python train.py --n_layer=12 --d_model=192 --n_head=6 --n_kv_head=6 --head_dim=32 --d_mlp=768 --vocab_size=4096 --activation="squared_relu" --norm="rmsnorm" --norm_place="pre" --norm_eps=1e-05 --positions="rope" --rope_base=18300.0 --rope_fraction=1.0 --qk_norm=true --attn_scale=0.204 --bias="none" --tie_embeddings=false --parallel_block=false --extras=["some layers without attention", "local attention windows", "shifted keys", "gated attention", "exclusive self-attention", "an embedding shortcut", "skips across layers", "capped logits"] --init="uniform" --init_std_qkv=0.0326 --init_std_o=0.0 --init_std_up=0.0326 --init_std_down=0.0 --optimizer="muon_variant" --lr=0.0038 --lr_mult_down=1.5 --beta1=0.95 --lr_head=0.00582 --warmup_steps=119 --schedule="wsd" --decay_fraction=0.775 --decay_shape="linear" --final_lr_fraction=0.05 --batch_tokens=[16384, 32768, 49152] --seq_len=512 --doc_mask=true --train_tokens=271400000 --steps=9241 --dataset="wikipedia_en"
Each number is 128 + 32 x the weight over the matrix's rms, rounded and kept within 0 to 255. Layers, rows and columns count from 0. Numbers have three digits each.

# layer 3 MLP down (transposed), 768x192, rms 0.486, rows 0-72, columns 96-191
067120077132128129121121192112158143120109150086149152128112127129133188177093115069113100138125193176141130123139102121072167088141161165118109129137091133124119134126147137134152159135107092100081117195099144120144099084173075134150123193150078152168156103171098122149114101066119162127
060112087122150100073114160067116084121146160123142107126155088124117155163135109145133042118110131112129169120070118169109118110196165125029152100101107119114173154136087201108113148100146154111149080094124105151116134125107158114120127155156108153156124126154098093144102107122099159144
139099051097136162140083123113122191172097163141188119182152093153149177114119103131080148135127132133129178119113132126107113199120154162088091083141085079131100159140168141107115136101156110136110134150169078178155086128134115157146112096157135121097094154104165151103082102124076128111
114187071107169066137100120122178072108132140144166127132145184116184118155192108059069066113177121063131144115085133102135122090083096097084146137169133122103166087129165158099115156139139129157127111181172166114134142120108094076151099159127144182121153204068096050132148137160200150170
123114144134181157112130140092125109035132111159123103131167159139121176123123074159105151142181159107090151120098136112117078160114098131155167036111164079161192133142103092113082133124126144120133100153135116129145133145110142140109158076179115112145137136146135133110151109118126131126
157126082120182126114160084113155171165127122177122093201128137151107103105082140118148163187116081080145113106134123137140118097151130165127072083158131066064163179119119120124088194120111119128139160124086202165152134095166105113105177154175101110136089084094096157207118094135074121137
138101085115116095110126080141123143129110142131165160157128090153146076104162145146109144099123097105148154088087038210168162127132129165061081199176112115068155125129129109100158124158139094203084139106149133100157147155151073090152111110107119127110172148114113117149148111102162123136
111151125146167076136126106128132113128153161187210121136097161115190068116116141172189159146157082086164120098133163108135160141122107174106179139135120113115101150135056110132107081171132186108141075170125117129151170157133138134148175156158103149128141107068169099129182129117082094098
168137110158111129106155148164124169058142084135154206186159088155088096199108123080124093119097153171083136102103129160104179134100077120130050134107120160124064195166138129132121137152138145119113112157126093100105156135108125148093110134125129175102133132139119220155123097135041135092
135115143092078098067136150151162118108096125098095180091129144088080137148094113094136079104163144129105150096136185104150083187097097103166147134149135139176139017124097091134159151076100122106062160191100176150116136155137126101151174147144117162118130126129093139107086150163119125113
130119155162144077118108122086128140095111153113147103123150106127163128130161062179132133153142085090169129118124103136183094106122139116092159145079140089105127163153132107069112144140153151100144129126130131120093153105143125113106110108141169118132105170082170108121168185157162130139
206155138161141113142141021146074085053133132140165132102156132122145158145146110098096154141104069201147085128169142119089088091136185099155077125186112146168128116122119146136169117183161140113079187174108145108102123077126088105102140051111135143102178135145151116147110128117099162080
146140134063160105134088095134118151148138120098129155129186143164112135172179118215080123169127126091080145053109195115142101168139165082151131144120130160099162126134185113142068136148166186113114098056095125148191177155115100109167130147102091171105116175129152146145160175154130135114
125077102147128150113129172137104142153123182079103169085112102079147171166070124144147163101069159169119114064084141099148061143159134127182152090120145148183098040148134100101097209124153184124109093135147119092103140161145133152124181146124189135132119115064158120130098146085133118114
130126139095212137109132162079136125145134147128149123070155129211118134053086124123057143135105058107140064157116111135132110113122154120142133118170135107125083157098115104118157148132101204162183118179114124044177158104128155148149093123161095152142198124153048129135144102101110122052
133124164109107070118115110128116100060197069101097166090174095110115192039164150130109109184110133162142112150109082159107140111048147193133149122093134186094155108154135151129048159136096140124143115114170179108120143189095140117078163123120151134131212107127184142114084183117112123079
134129133065069178177140142178142159034068150174071174081115092095137101156157118182115150157103153127148115061129140104113176087084118112121095144130117151069152125180111144110143147143071124168120168149157125087125150160112154099129089118120132178119155116144150083157126150093210155122
158085121112117137116151115098104087129110133129092093171099137173096118080108176150170123147192130037089092162150139112143138090136141121128123135118132205119112068089115084102135128164140103128098071151096130132135163174153111157113167071144149151133080162080059074105074126146172132113
087100153115133071127105167181112106128128139150097085104165097168153104112110121158159128134110135122108156142126098131112096100122114178098158131141146140086144096158081096063146119177108164139061121173164134153092156073108119135159076101147111119126147188078079122146136167155145142112
100199071104150151118139182106172047126149102141124112140163106142133110185152087113118086105156139115076169124172124185121118141133117099172127137124174149113151135145137088147136117161132065137128105152124078129151142085146104135212079155121183101141129163152128111127134185156129101111
131103166180102151131120192113056117106117140133112107100153139132128115138150072129200187137186126116178117099083110128134158175134121135111121127101142176160110144121156151164119113155138086114105083131108140092136137138134111135145115193080110088123123145116117126078146177116139103074
070153165102144155140166200149118179098133149123165124125131084101159164157107134124010111100100165107135072110120158139135150138085177138092147152097094118086110204155089155076139136136127172150124124184144129180076093089152141128122058122097145068161129106150182135090108073109075156134
175111123144128061149122067125175162123121145152168109154117101047137166104104125164173107137085158142157087154077198145120139105093092110116119123136096096151127143144129195144069113151132189087148119085112122092185129106149124143166148140175133112134123129077131144174107093147082115055
159127147099200074070096146144122102174186171155082072098095095084159083119077103088157153143109104172137085080122150106137144144140063138152129096137103138107092136085143174113146170171136153139136104086163135098128183044076134119179139087133150182092137093110055093208103122172075167146
158144117171190109103132097145147139076183138137054139088164068091143124117117140121163127102143131112136125096118097070108146097117059140101146104184152101105148095080101095122111140156120119120073118118139138105154112145129121112139140158138157119186129174116177113101096115110143132136
200121145111145152066109150151122134144097092148128138128131183072134131150166127159150148088091173122158109144120045092150102091159174144104125111093107128117141105141134085089110186112134097112099121103125159122088125109139080119076106084169144124157143107129124140166136088151088132152
153172180124084123107115136193120068105110156077152141096204155076114156064122132127157144152129096057098107110130102089100138094096098137130148141170148183167129136152143153116139132110145152157117138187098157091035098110145180152078147131171121137136130108128158136084075123146181117157
165133120183105129089133135101185142134102132091145095128121122177071130160149119163099186143102116125096147172123168163105107115111085072111151084129088125075146118146119133124069125142137127099135086126143124064091131142094149130104092158132096128082126154052101135174137121182085120120
083081129074144110086113128098082170069161136155148158171174165146104158201111097111124116125094142116159165192078120131120127210054158111147121117133069128074151124090079120153086181161147094090182093091189122157141086191113169066187144101164077077129170130170100135160072152127171131132
150091117158123166145149112114152170075170148130170100126122103115093146157096116171158128112170142117133125183175176100112137149133089205123212098093163154134106147102132143121153089153079105156113163100082116119169122098108093097146112106147170141172147086121139090087129141167096089150
202116100033120073171103090118184127106130144110124127111141142062129119158159092103201143096092130172104086081127177107139180110152101079072161109062087096201092149165081186102157139174190104175127103143192141069099154140128122103119139110136153123090133124126185116169092127167097140127
135091124168101110119169172143170148087113145074180164090141157153123097148086131119134133108110139092117103089177126163048153144125118088091159091120056086096128195059172095103136142174129148111162084143057129080071132111122163141149115117124208176120113178132127090191157096121118164146
169147090175133120160109100085082138158130157134112127120093126141149087111136141165120137084137099138119142163091117180103139126112131144132137153241158052166169124129141157140133101129125098190155088178066123161122106127145130156070121073074113186141110116158138154176174105100129055139
049145187160088124124139098051132099157126117146166085140134104119124146176084149116093222141087153102121104092146126095176181147144148079140098102086200080142169139087133093087069149134177150042108106121159124086171152161143172124153125100155162172129203150112140131075109093090157141131
137132113131104156186114095134119111157112162092111177135114129095147086108217102077099161131127116058102128131060103094170068101165176155096143105128164091153114155178101127139137071120175111096128097241096139127181089145198088114123161098090168074106179176070118100071104130111155127099
104108140070057125112100143152182157152105164085109152129076143090134101090074135080077083036104093173186108170164148120131169101062151197150142153104117166140116130123173166126157179166072178139164089139124179098132123102103129101168108147167188068155126126175124123094141184131143097165
115155145131171140156117124090120126135178143117087162109103124168152124161053112183137113076145173059139162145125143184112128123082068118188118158112116169190136129110141161086183068147196104132178169152176097117177172148120178133135120076102187090121122085171113132135090147119176122127
164167119103113080068116112145161114107086102149196077108094097171143183125071114159097116159151176120136146130073131119140099098125127109126122093116084164142087103166175135124058133099119144117161109145046135078196157064138118139099136126135142127116182156149128126059145122141066132110
100134167144107133156117191168137108130128120141102113206127212145106109125134088095152155174132141103120108165148192144148128151114113127072087161159121151113125182098116152036095191133100119145114158148141134148090158126096095161111068132119073141107144133116166158106147134116128090118
068134166128136125119135080094165080117087116167136135128106101115137070145150144095143126134121132213125164123146121155170094061153090109136154148092195144114101119168139157111136157067153111132141120164060125154164099149163087143155141174160156102096114104118099161088117125116175129109
135079079149138101144114137183118087175130118120141043137148132105158058119179059129114126106123146155135107107096121113183132123156139153063147129135121134150106115167120118141140192161144090168121104106148127126165172106124115031203174099122164069134068154137142117165125150151089090158
175103158169121075193148171111137120186131157081152093117119106040160104138124177142090151129160064136133123133103122138128099077100118102162164109147169109180100032125174164110108116072166194084096095086160132075092110133165156150167180162076134159127123153082130105161086150070134028132
147128148109111149110167124137093106175161128185140173117146076183096115139147133104096113138107161088068142118143136181148119110177154175124110119145159145134132115144183096181118142122171133134047117162130083115139069137059136189145137086082128067097098095147210146172022136134104163069
114129146118122064114128051122157146060102118112119068133118108165119144134119138097059145118174162014076130179140081189123153117134113093100090102146151133178100149110166148184091172091152123083178083145156119149072151079128177118127069110077092124162153127123160110116097091109111125041
111145130060166115144152088071202150095099092149208168153147151080100135135149132147102096073111112114081146078144152184098147111066094082109080169155115163110073162088066127119094096117159120123132076152098134151203156141163130095153120177138132132148108132117087095074146071160085115164
155146152128130122096178133153124156139130103080117153081090171060106089089164130090188129136075138147116099159082129091137102115088094127146123129124078158113165120134220117123127067118172122146105092192103106144142158070147133166076085117145113112151131119145130105126110138139121194083
125128174101168173119111150056112159117117148118148182125122068177130119117130102085156095144197173144179130130140080136136155142093134144090136174170125151144086137142166113140168160167138100155123142109138129117217090124133116113142129148159146121130118139061097145111113110141132159122
107158050158198118136082157125105119146136115095086098149165105106089160101141132063123137130129127166152138115148134067175134123132070160140126163154179107135111055106139188087133130144117159081100090118121066166137108157093085121156089145062180135143142101118164169129111120155194136047
072147155126168088110133160145115155130091131117118155142127168146140148044133128122146080098183154119098138164113146061113116141187108112129082186091157165134180120163141107190121117188124175153190048155155075157141163195109159084102155096165160179182104158107165103172141105153148153154
134171132127146103054157158116143118107104123079123129105131150125133133103087094179137156163147143115138110189163103091145125207167164083133156085158147180102156141150113064132129125151163096165146133081132125173130136114109142066127160159167117126095092079119173099146166165204097131120
141120131114123148119081127110154177160171126116110160172115103122101140174148113093136146149166171123184132140043138146111131158193088076099103126077099152119117094114193171101114050073108151180165086124137064123135125142149139148142112200112129203062112087125118124168118094121148080088
142096125128089107079183132084143177138147097039195121154177157161100083154089115133131114095100165119138168104075154127065103160132138144123144174157097147109079132126139124143122149132125127085144126107083123029079096088131109083096127100151121064089108119126127084197102125169165105084
137117082125130088162092159178147153168167116095172133126136146198133120132185158148174127165109164137141112107121126113153098135193114085101091021134092156128112094084124123133103138154104094146118121141096220106099091161092153085185149169145158120123139098119109180106108135096142168126
179137132115147158114101065072123128159119136178137171125138103102154085136158121135158190087026144120109194141094089091148135094094132156134101140130113078105112249093071124129086117105112121171126123086150114136164075091111139083130165194161174156105167146167055148158188134132141099099
173128132179125172153151161198168186115112161143072165141154102185114149110096142151112146116122183126143141118134130216136098170189121128121126126191174159122119126145120136145130117100080095120106224111096123113103106174107138073080105127161078119161165119121146111158134110066090115088
147126159129190107116118138121095071169065131084119114081064178096078172094166133091163069109186122135163071080153157133156136137153143114131102165157071108134139103138164147114125143170134086184091166133195132131158166132118055178143147131091173127115165095138069058047112114139120173180
137098143150094171097165075111119126156126146132145081142175165103093107149088131136144121126146081154135127078095068125099157117178110133089162117133137095074140105098103138105117153153124206155125139114097139215102100185123136105127114139109055131145072105132077136163139128154143080115
112158136087113183150118158159139196126082140115118096108121132125127091181162146174093118117140162172067139092166088135184167146201146108105103103157079110106149109097129157140138112128104111141166096126132148217164182158086096143124147115135172145166154136141171071125147234089170147163
096135098124187110020198111126164120099039107122104143160149165136114151125116099108128139100116094094067171154220136102129094174159128089112099121180113132142129190207116107121099124143072119171086111152143068118142092123139178179172163083105114137112095216154154185156118161155060076072
212151112121106124057131124136078145126136148178125137135113078195149164074162103114177076107114065182157102142118117106169110097087132126122091187104149084090099155141128131089170074113079128149143061141149148202112151129039114208116102148182167138144108157158128089084118155179133115181
142098123073146103065107118113128134103132075121067090102138179112164133164110109133109119136130153167095161156061192131105094122130167102124121088100129205165120109123122086112067150139157109161167066139087100118093139103119139156183128134152155161130114155138188071093128092121116112137
110147117114136083134104140119119144170119149101094158161130134082159155055140089065130160174078218144177111112121165190117080183068176150119123143143158109144154124150149148186125162165140147092119122103140149134119144099120144200175118134138108085167128107146123134130137147135089078080
110115125091120139132148107122103108210181185134140128158132137140161160080202137162114125159135129160066104132155088127083135093127147149117063159136128162087160079190120130111190085160132130140161136093145138112110150056131143119119083069120129140097133162154115143085177175113146146129
110160050114094094115140173134175088072169082175132125123158075129142160111168120102138173088166088196157141110159144134131132168208162190084111045130128158180116136101085122086181194088137103149131116120137147131146180104116196131109121109193108202110144134106132122164132188087128115117
193131160095205087122080120167114101143099133185093070154111180138088105139109071101130096089158149093120124162135163167110136091101129111151174109149112101129156168103072113108153134163078156111111115061125196132203095105167137171107115083170106180164082132116127143185118075072103112128
086141099146071185123131132139077098139126129142116135146112085091109103242135106132149111119171113142099088163177205151165113118116153130113115162119095115150119039126119132137160106099041093099180125132141126131099139222073160105127148121141233101113085142167130144128096128048137131124
097083115073147127085144107116182095123211119117066121139152176105104124127104123089133130122171115092137131113194134132164133147178111073099130155153216122095156143158134157156092121183138164076167164128146125097124113128200140129129091113122149156086108188167119171122115101157136138039
128112171032150091152143155124135133125150114058119159133138149158158118197171083167116124081152125112126114157162085064128169172119120158173149152145179138116166179114131084070119187131156193147133172161156163122160151096138101112148133143141077157116161124107116113158109172118116110141
086204096181107077101138176134140128125155097126122091117089155101119118129139138169146049109109086198176128149119188103132175154155094108108122090127152150146151101121139147134094125156172084159147123131118112131140126092159155175106193142199180141142112107102070134117190144151132147057
143110153121119149122120106114136128091186075046041153120154121188181172109158151089163125173081121160153134073158118174120186072159134094124158179104129103136123184105141133160148081147109149147074113174162114085149073183133111128105158114134104107113140133154172124121085119115114083134
210088110156158178117104100195054129092149080096110119056132174137093116147119145108115107120121141135162109112114101086144140173089106123071182158131135125083121110079161177092168106052141166132114129170130182164108132123165157115109082134065088176202196136061167070167184078091137078203
132148129151116205149070131119200150144143154163195082147124096153157128144139079104094167133132111105102117176117093165091079131076073116116153162111124127138084114082139162104117085184115120095159139109141094148086128175140119176143105136141126157137219142148167156098167134173100043170
099107079137121140102049103058089158145136159138159172118118159159091155134141154082149119186147084140145162149126119097117132104167173099117086069053140103124101163119105208152154146112132154133099118132187091157110095116102151188117057159056119121135131093126160136108087169083116151117
# layer 3 MLP up, 768x192, rms 0.319, rows 1-72, columns 96-191
115115107077074126132120158063163101122104154112194097155120155136074114098148112121126118106100176094118153145129111157170089094179111102102124171089138124120097119170146145095128127148119155123135128110168095117137141115139141078116129116147185177120072157179120131151148159143145110129
149116155133148120173137059138132151170089088132084158062112107164102064127137148083143160143150119174112136117173144175115137118136131099107168102148146111105127135134113158114184147190115108126123166115145155114082098123156096145160137104123133170162119173090105087138132188135198105171
146135068106132077081123135128156137134163187088127190142170177161194148127135124122121072126210091160168183119163165133105132131125083109133187159136115116167158111177162133142187155107115052173165173141177113161135142160146077131099117083088136111163136098146097118137076097101163100155
084113125162161121100132132124118112152094117113189144158185130118103143138067057144112158122120069099118123168139090150124080136097108151165173114135156115136129054145092095150092116145144109160122168125132124107180092062106145106134101153091118148079151124091140148146113120090135154112
139088126106140124144114119166123136130128173151141106139171069180096169129117190079129119114090152091114127092173163140149141169161097150119075144156130125135145075185106173173156085131111165149161108139125176170146093191083110181102130136107148073170048119129139194122084128148192073132
138085143125138143156067074163152097133137136182056093138085104067102063100149107115089068173115067120121131079193086126099166120211118154129132110147149162098060144168119136058123081136129145138128103098135134082073159123171138098109105089065105130119121080125093131129060118157131151140
116103156109132153167133146165176147151093137125164159122124176126122127139124174157138179128138121150170087165126092110111114122157109117131098110144106102079160162116177079160117123159080163090148135165122123164101128147152180132115049133155117144127114116134144128132153105082196103121
135151163082182148073098090135135177149109073139088136097163186130091165128132117180118095200167119147153157141186149129051153060068109094167137113144167163096159093113121191123112117112128144136138100149132093111089168137136127141106121122094133132132079147127206116117186130154160112161
139164166147152153142112149081148125125158103126125105222108095120178123138143147150099162118137134083079118050141156084129070132107115132141140136143081148163110136091169143021140135134085167165194141144131161079107139115132116185087119073161113157130126117129121093169129093100082126148
129169124110148129197148097082146144145134136143145123148135176179147139115118134136166100144086191114153093096116137176132128084130130103100119083144081167107098162123127113149126101115151106091155124115090112107098110118150135128143083125116122139072113123086130136117138122142123049068
080181123120095111148141106068157143136149131122136097040142096161102120163170164090155162179086168087036140154081153175115169130151134148188072122142156147173110103131161108142133091117097168087110100163099154150159129087139104067124120121107131117116163114117112189151127124119180098108
105210147129172113112195125157080107160141080144124150104061155093164111150120178110170125159098130082088121108170102118083110168053169131155152095121148085122170071152085135146141153145179118073151149175132119128142107165117129122131131157193152145145102079100190082173113128166175050149
064110058110162115120143087105146096125076146116158174169064107077104133128135120129120115162078126094068084103112128126103095155123152077137131114146087135142129093151106129169050077116165101088188106117174127115074112094129125129153140146108125084077162114111140168128141118120129098107
164108139185083083111113129157145099151136074078118141142116075085078104150153160102107065085157081164117069104158100112185128036106096143199084152063094163120121134118168125112124107156133133146146161117115203115165108102075099117126065195111165136168129123170158164096149113153105118119
155182098116111136099112143133168143134171183139166160132099116121183164099093056153207148129171162151130148137152120155095148169146062116126150141105150165128150132092104119104198151149149153069092103125082134143073097069167142129171169110122108152104109136147100137090115141108147109153
109138077100083138157138127117088045174183152131158134103149199122132142121137146085057121108175087099181128095125090159093148069166178117092122132133110070090126069107176117055114120128106079108093105141119114165173143089128158115105134151091091128102119122159127068074145107125143087107
167157119071134157193114149114114118144103143071097096150123097137125097139143094126113065076109123115158115124133114123176044123083081147119069155047122152200113171140156109138120086141139167116174192192117081117173151119151137164085162141072100137100168074162160184164054129128122140179
091115120144108074146120096121117137137081135115173097134117164086150115089167100114149118159138127047118164091159117114053095113172177121118129138143121121116094147160161164163129169203135144176102061129114130159188113126117111171115106212104137154092066105121100136119105080092152100121
122150085098137191135126101132127202152166102110117091184171137139138203067177156094130083080091136128190159085124150134133087111129165115131096106146130091119134117207117162130102147178172101166175144192180160108114129147127124147166191136133083112136174129141127157165161142119117134136
140111118149177114109137148089134119104147139107127093059128113121178094112141139143122148155141143121124155076120107103160149094148110143165135116094090147149122150093160149159169138113175137122113140161128137157152144118078122126091157104102107116101074151112113106135107149148110145142
162122157146136064126125098140139115078132047109119103156120169135118102155209170152173066149134055178078148126094124146099110092098183164135148123128188149132118223177103153188132152117148081131125177125104128151103140178152136165128130193099129122083132087105078111158124110123135131088
180167072150151154130171143115100133107173129088126123087140102113168162129148099092083114070106126164139137142150203224140157111090130119175115169123124148120159077077094141129107132112116125104153104099154167143148097123109163124133102168153156144094091109198096135087096139082130062187
152143147107123107127150154148128092095156044152148132174156187098116088177118179108170125115138128099117120200162155129087131106151149129082147112124100127147093135114163171207165124141049169129152157190110138109133194150134108126171118170161105125145124197071120160111099144129126132169
134128153146165123098126147111126123107162183107145141133150105121171196096153128151113156132115135119106122140139162124124165122141122083111150113134138196130136150129109148141121101139118187121157145137137150137153138118091086099143147136146124151097060141147073107124130111096142091146
136085147143151181105171159223102139129077156139092131134145097117107083105110149184147182121182086132123068118087155130132081134166105143091094144128129158108114108162115089104168089163115108113146096114119124115143123064154079115143143127130137138138118080083069136148127096099105119076
156159182143142135143110137111110140139088176130145127122182169147167114118147159092054135142134119117078125150105111091136166091162225081173190166107085095137073119125142119120130132119071121127180100167181141129083110148133138124150168179113133131150175109124056122115142156168153128189
129119174066145152144109150104131104134114133164102111117101159088108109071122126190153070107202122131157083108179206124123148064124124083151159152141142083164133124108091102168167124110137120109126194154074174193155174094191119136169127029120088094122143189125149100168163167062113144165
134110151125151154163090099091159089125091115185124137103104121112112119073137166058145093091082087112091138133081128171139120137106162143103153114149132120102072134138182131134144152078081084148138113134150126109124136183068074134126117150162104116175114104174129111176111091119155098126
164135113109152172144119145140126130136175151149148103129150129083104125149136112173073095164149163095122171130155187140133183135136148152146146093123109145134137117094107166117092096134143076174130149131093152130123116138162083155097159146132114166116129139102178128159134105162111098126
124190108131106110129116154154161103100132076131149131210138099134149167083151152128122109132177150127171112170115093157106167120107120191122117162195176112148091189102130154178144054075213165111166157165167164097161082145108155058102121147088081137099126081143167110153102130156159173141
105197154130155112118171108102172125157120091114095142159174118108132108101141185162153135178127154170088108106204091075037148063145159103116093165153179197090142120131155124111152115131176176125081131124108136147102115118142177205130097182118110158133140100142133152107176060157089114107
166105181180154125159154074097135206101141084114113080148102108095087097078157153150109164106142074151164124163108115124155046135141122159166155095134090150092068132131102188101076126139089085143130135160134156167130184170094118065168120135149140133090107135127134188132153147141143115120
118141144114132143112136134115162140123152129122142143115112171114136177097118145126128133155128085148105142131127110102108145057092115097100113151144156141080082110119110116063095139170166145093152114136140137091141180115102083100087143087098115155149107079118061128118114062142092052104
099118149131147048106103139151182045104134149096148098100104038147116135081072073103117186141156129114110091055169141171053174124147207164108166117140159078066073133141082114158096103152142107156108163147128076106135130077129105118164150099134079116141123143148113136204082142125124114188
109100103094130105068159165069146154152131133107154157099172120122154176179085093149123130117144159114165205144141150097117097116067146116130103136141148185074156106140046122151118112133142185071103126096100112152091112094089078105116125132097136131116123073098189166122141105131120091095
188090141153118157165103133168105108181102094135110141126131121143091102019170142160100166161167151142112093156134058137175135057183140079106054131126106158065166120082145173121137130068138167118151143128122114177159136121115070101154201100131102130133120166159074099144098147156148126129
149115078168145137113104069106118125143163125117157180112130148081111065093125117155046098120179085157079181124150152164160118111124157130166108057150137124132176104176101158167121137126145170086180176121059093112150114159113090085094203174167153167068125086100144168126197127140116103135
120115095105094102100174105142149166185150138152151136155151070115111151145096114089139122120136084090122128174144127089153153098151141161104107151147158136071149126123078126174107111124129184043152087144127058152090143102111123101109146119134103149120137122130131137158158089144107140139
090119160143182124068128151112085141181197129138111131131132153112196146102142114107142078138082166075142124141138131052133127128169131133158139146145061141148106134194099154107076153129153101155150138141121186101105180138084105121136154062163126081136140104107133139196164157163070049096
148105130202151114131089148110112104144175124139127144115137116094172116139069135143101113143165176078154136095140154178149121113144067106072118184097142105136088053185093137165138161170108081179117160034138119164108095110149099142093060086153144127167087193145132113108159145094153144075
095131180150108067168063109122135099137154100151149162082102157126093100128113142117079149120085086088149174164095162166155134066128075124124110184120121068124090173135177123138178092081081092102138141098107114143083134118086103166088096109084157186061144136158152176093089189150117136185
166140174119134151131123117090118120146113151119162126162147051112104147138158090121144099178114140104160167131125147199119111136156166080116163120078098151105062112097089144139122097136108065163132140156107103141148124091136120165110119149107149090161085072153107160103155111178067164181
118179161142133110139072080107120211149195112108094150192161166107099096114102120106166067187161182149145173113106088123160093113116144127112159150101166132097099181101154167155140106121120070119126172077108124131138126163141113161112121122099162176142178114146124144061105134173147132119
144178119178095142114098093115194139121124112088128155098115088140081096104147196136084142173084156109088116140115125127105096090139155116071091143113110109121076139137082090131149182146131092190158187140016131125119164112099149184140146087125035154167162117200119103158109128108140136145
186132092091135096158053066104095093168130138098159103131112150104134097106098131172123092128158178098123112134101135115193160146143104101189085139123123133118063111179138097086155129112110170177092122173163145094155113161158134168105094134126077126198132081122111129120077135098144115086
162145132131120122091145147073138053128118127125111161084123135150150131145097189097114104157125107162087164130143060106156127108179122132109156153075131124129144192128112140151168143057164075096157143122157098060179091128102132146146106160115193111147076126106123100178150142139101072084
100168092086101144159167126165108099180165161076120143155171146121094059102104056117107142148120049147167075074152106109167151136161107116181137114129055162134137097128129146142171173130179123113144140100166140110147148141155138116083116127112161130101125109143153177151106102042095129005
102129122137091116154213169140138096197138157086111153100109132143073117146114083128105153094147099094128163079149145066098171087218178132148120184133143169163078128168169151152143110175127092074125172159117114139125126158109136075127157082148104141149101082129162124121110063126167131181
102165161087107174120067129121116139094184104121145084083077141165093164110164090166142119094171123093129127093169139107085130126143116061123089129145177129131144114127137124078145136200136191186161144195133120120115134058182136193080105101090145201176132166140173118072064084158102117128
179058126176186161083183133145180125161138137112153027155116147128128165113138108112137110197075145131100121127101083092106134153133195076088110152136173126087115173106096126097132167139116089169129110115150146092157102086092055119094160157181100209116108161182139180128081146178142132087
075093160117210065126078108102132142175110156196143134070192153090112125137134087113139108155124146122140115141192161027128110080164196148144163183121159159117152134169136142113179157088129149128110083123140137113079107139181106232130184123180101162136103096090120245085139087057108083170
135100125108156135104118140104156049155157167120180124091161063113135153112047151096154071050125129105109110073112117107147154169074144150104147149144163110101115140042109016174121120125090134126117157156174187104134122156152116158131103118045092069137103147170125102062155110194133127090
134163141089125143143063121151104148156073131052190096071129201147120068133143107152029179160091114154123101131115135086156168135132150162112118136155138122144179132118176152058165054159164116086126105149160139148112134138162179073106129103078131127113135171128167154087116143141203147151
101117071182125116163087128109075078133092111094165145132129091116090106169118110144092091095133104125161151204065152077149121172143148135178134106058143137098123152164148123090066171097190156113104165112142096151111114082092138113206105181169118119125189105133116120107117101161097052140
136078155143110167095110100175140157127139130149112123177074189072084163013155141121135050135134105085175123163127162084131139094173081138191102122071163157163101176114148096102105148148137214107109169165127173145110165112169114130202158145143088101187137148113090166132117180056104127160
191093096094158129115071099125124122145162158144112177125154154099117074151101182148122140149064140134155088112145186107140137103113151166128128155118159083090123088168148127080133095142125158171155120139099101124091111103138130178096133142138162132131075156125153095138156125129155116146
142183179092064107103207171108100055119142077129134093118165207161117170106133131181097068134098158137117165160148124108160138088164109091121174101186150117117189122075119173164135128147083112180120133163075118157075098155150136098154163152081061142087077159136123096134124087136135172154
162136144073110203111193092134155134176176069152090112067103125150136099101075132116112164178183131096124190190133137173188115133145106150123152168102136147126094194122091119126037179121129147145169098117111156110104133129155101142053084161136098153152137135132182154088138116071145116120
110124138105088141180144122096177149117114130101197133078109076148154136090117124050111124128099128122084134107136186161148128142127078139165131159099102153087123113112132077180141125084111063099148124171150158101148127170140070121132128163148103108162143130116099154137169046142121135152
151146144166152159083111110171159144122171101145131131170108105150063143143095172108097080133118136118148131137084149201105122104158102186140145135097114126083122144107163132126080112115122113094141099121136103080115178123162081173130104136067105162112132051148138141114154138111146161095
122134150173113148179101150190137211101109162161170157152100132077092135125100074108115115136133153103090137143150135132184129078134152105128115145098155122191149080170145148195119153132151168095094132147123155187136156086125067163063152189152155144135094100147100165105154157079092155123
124086072122107140147091136202185099101085140145156146192105108160131170104170110143167151196108173134109175134122124097141148189129121140159136141128125109143094130125090102170121139096145124136122142078166162126120115148159058128152140142098079149100158157149150142106102195099165129108
149236113125112105192151107091117130142070159153119081111178063144124141175142134147102113154196041144167148130121150112151184132104175109133147114184163084109206071129053174174116157085173096166073130070133094120127150146104076157175139108136165110143106100151124142162180088087183119082
131189124116191117167169099097098107150081178120125091116078117084088118094105094100178158135117189187134089120121096132162124179130087176156108100112132131101178115058155135110210130107068106149129154203096124116139099115126121185165166117141108156176103147148144111129134136100174070129
124151136163145075086141139170107171124180110196073102175146180171060080176121211089158132096124129081139075143154081110139181106086090084158149131135134199135112140106092150113130135118177102137107055071158140156074108099167097163128153116144102136165133123130080113117122079072176134084
093106224131114070114121163119135133132138135177148112148100184145134136097148135175125108154128084145118108150131148166139140100123153197157100089093130123175149102015103159132122131122170138151044138164108127107126142166131208039163188171071119134119207155131124139112130183150145134133
125161102097119137107165141150080111108082184165146133133156146094125167145121176172105151119104148198130155081200171123191079116152132141132140164152121122063157128152087091125169127076155138087104104082132135159193125116141153166092108098142123143096132112118138145137104150139103087142
127151146118096187124141131125129130105132076150126153130182110111115122152122112072115101158112163115171139145152150088143154134150082158129123084169166166076145129137062141130150119052175137156122154139196098109093103157096152087110136086148149132139102152108090173128116096107085136135
119121101096074148115146138087157146080159139133113123148177118127163136083132098133134100108137133130161107134112089096111101091099149098134096124180137126082114150154139128105050099158121111140089145141103121111150121144138109120150106146103101114120122150119164113130164085138151118117
149162185141122054082152078163125118091161149156115094080122217128139107151061028072093140210115168101179131114110178159113116106099126154147096088189101141195152137121154081145054085073106140104112107149124119129096148094196074146092051124109101153122045119114095114141175139158144111213
144125115110136083141089069166123102111139137096068083146132182082108108148094142125139151134157135157098090136102107192145174108130131093144168116123082053097127154083129141115155115105092096148089120135124111147124127141180101126112114105184122125087165143110135164149067090114205134133
110066074169127102117148126092105133072120127141137134088126096137080119099182077141146163099121108133097178090128140119093113172171170120105130146128164111159143116141141091109114110109109139153088188140161098145146105103134138076128151100084124156121092144167134154152133152133156136179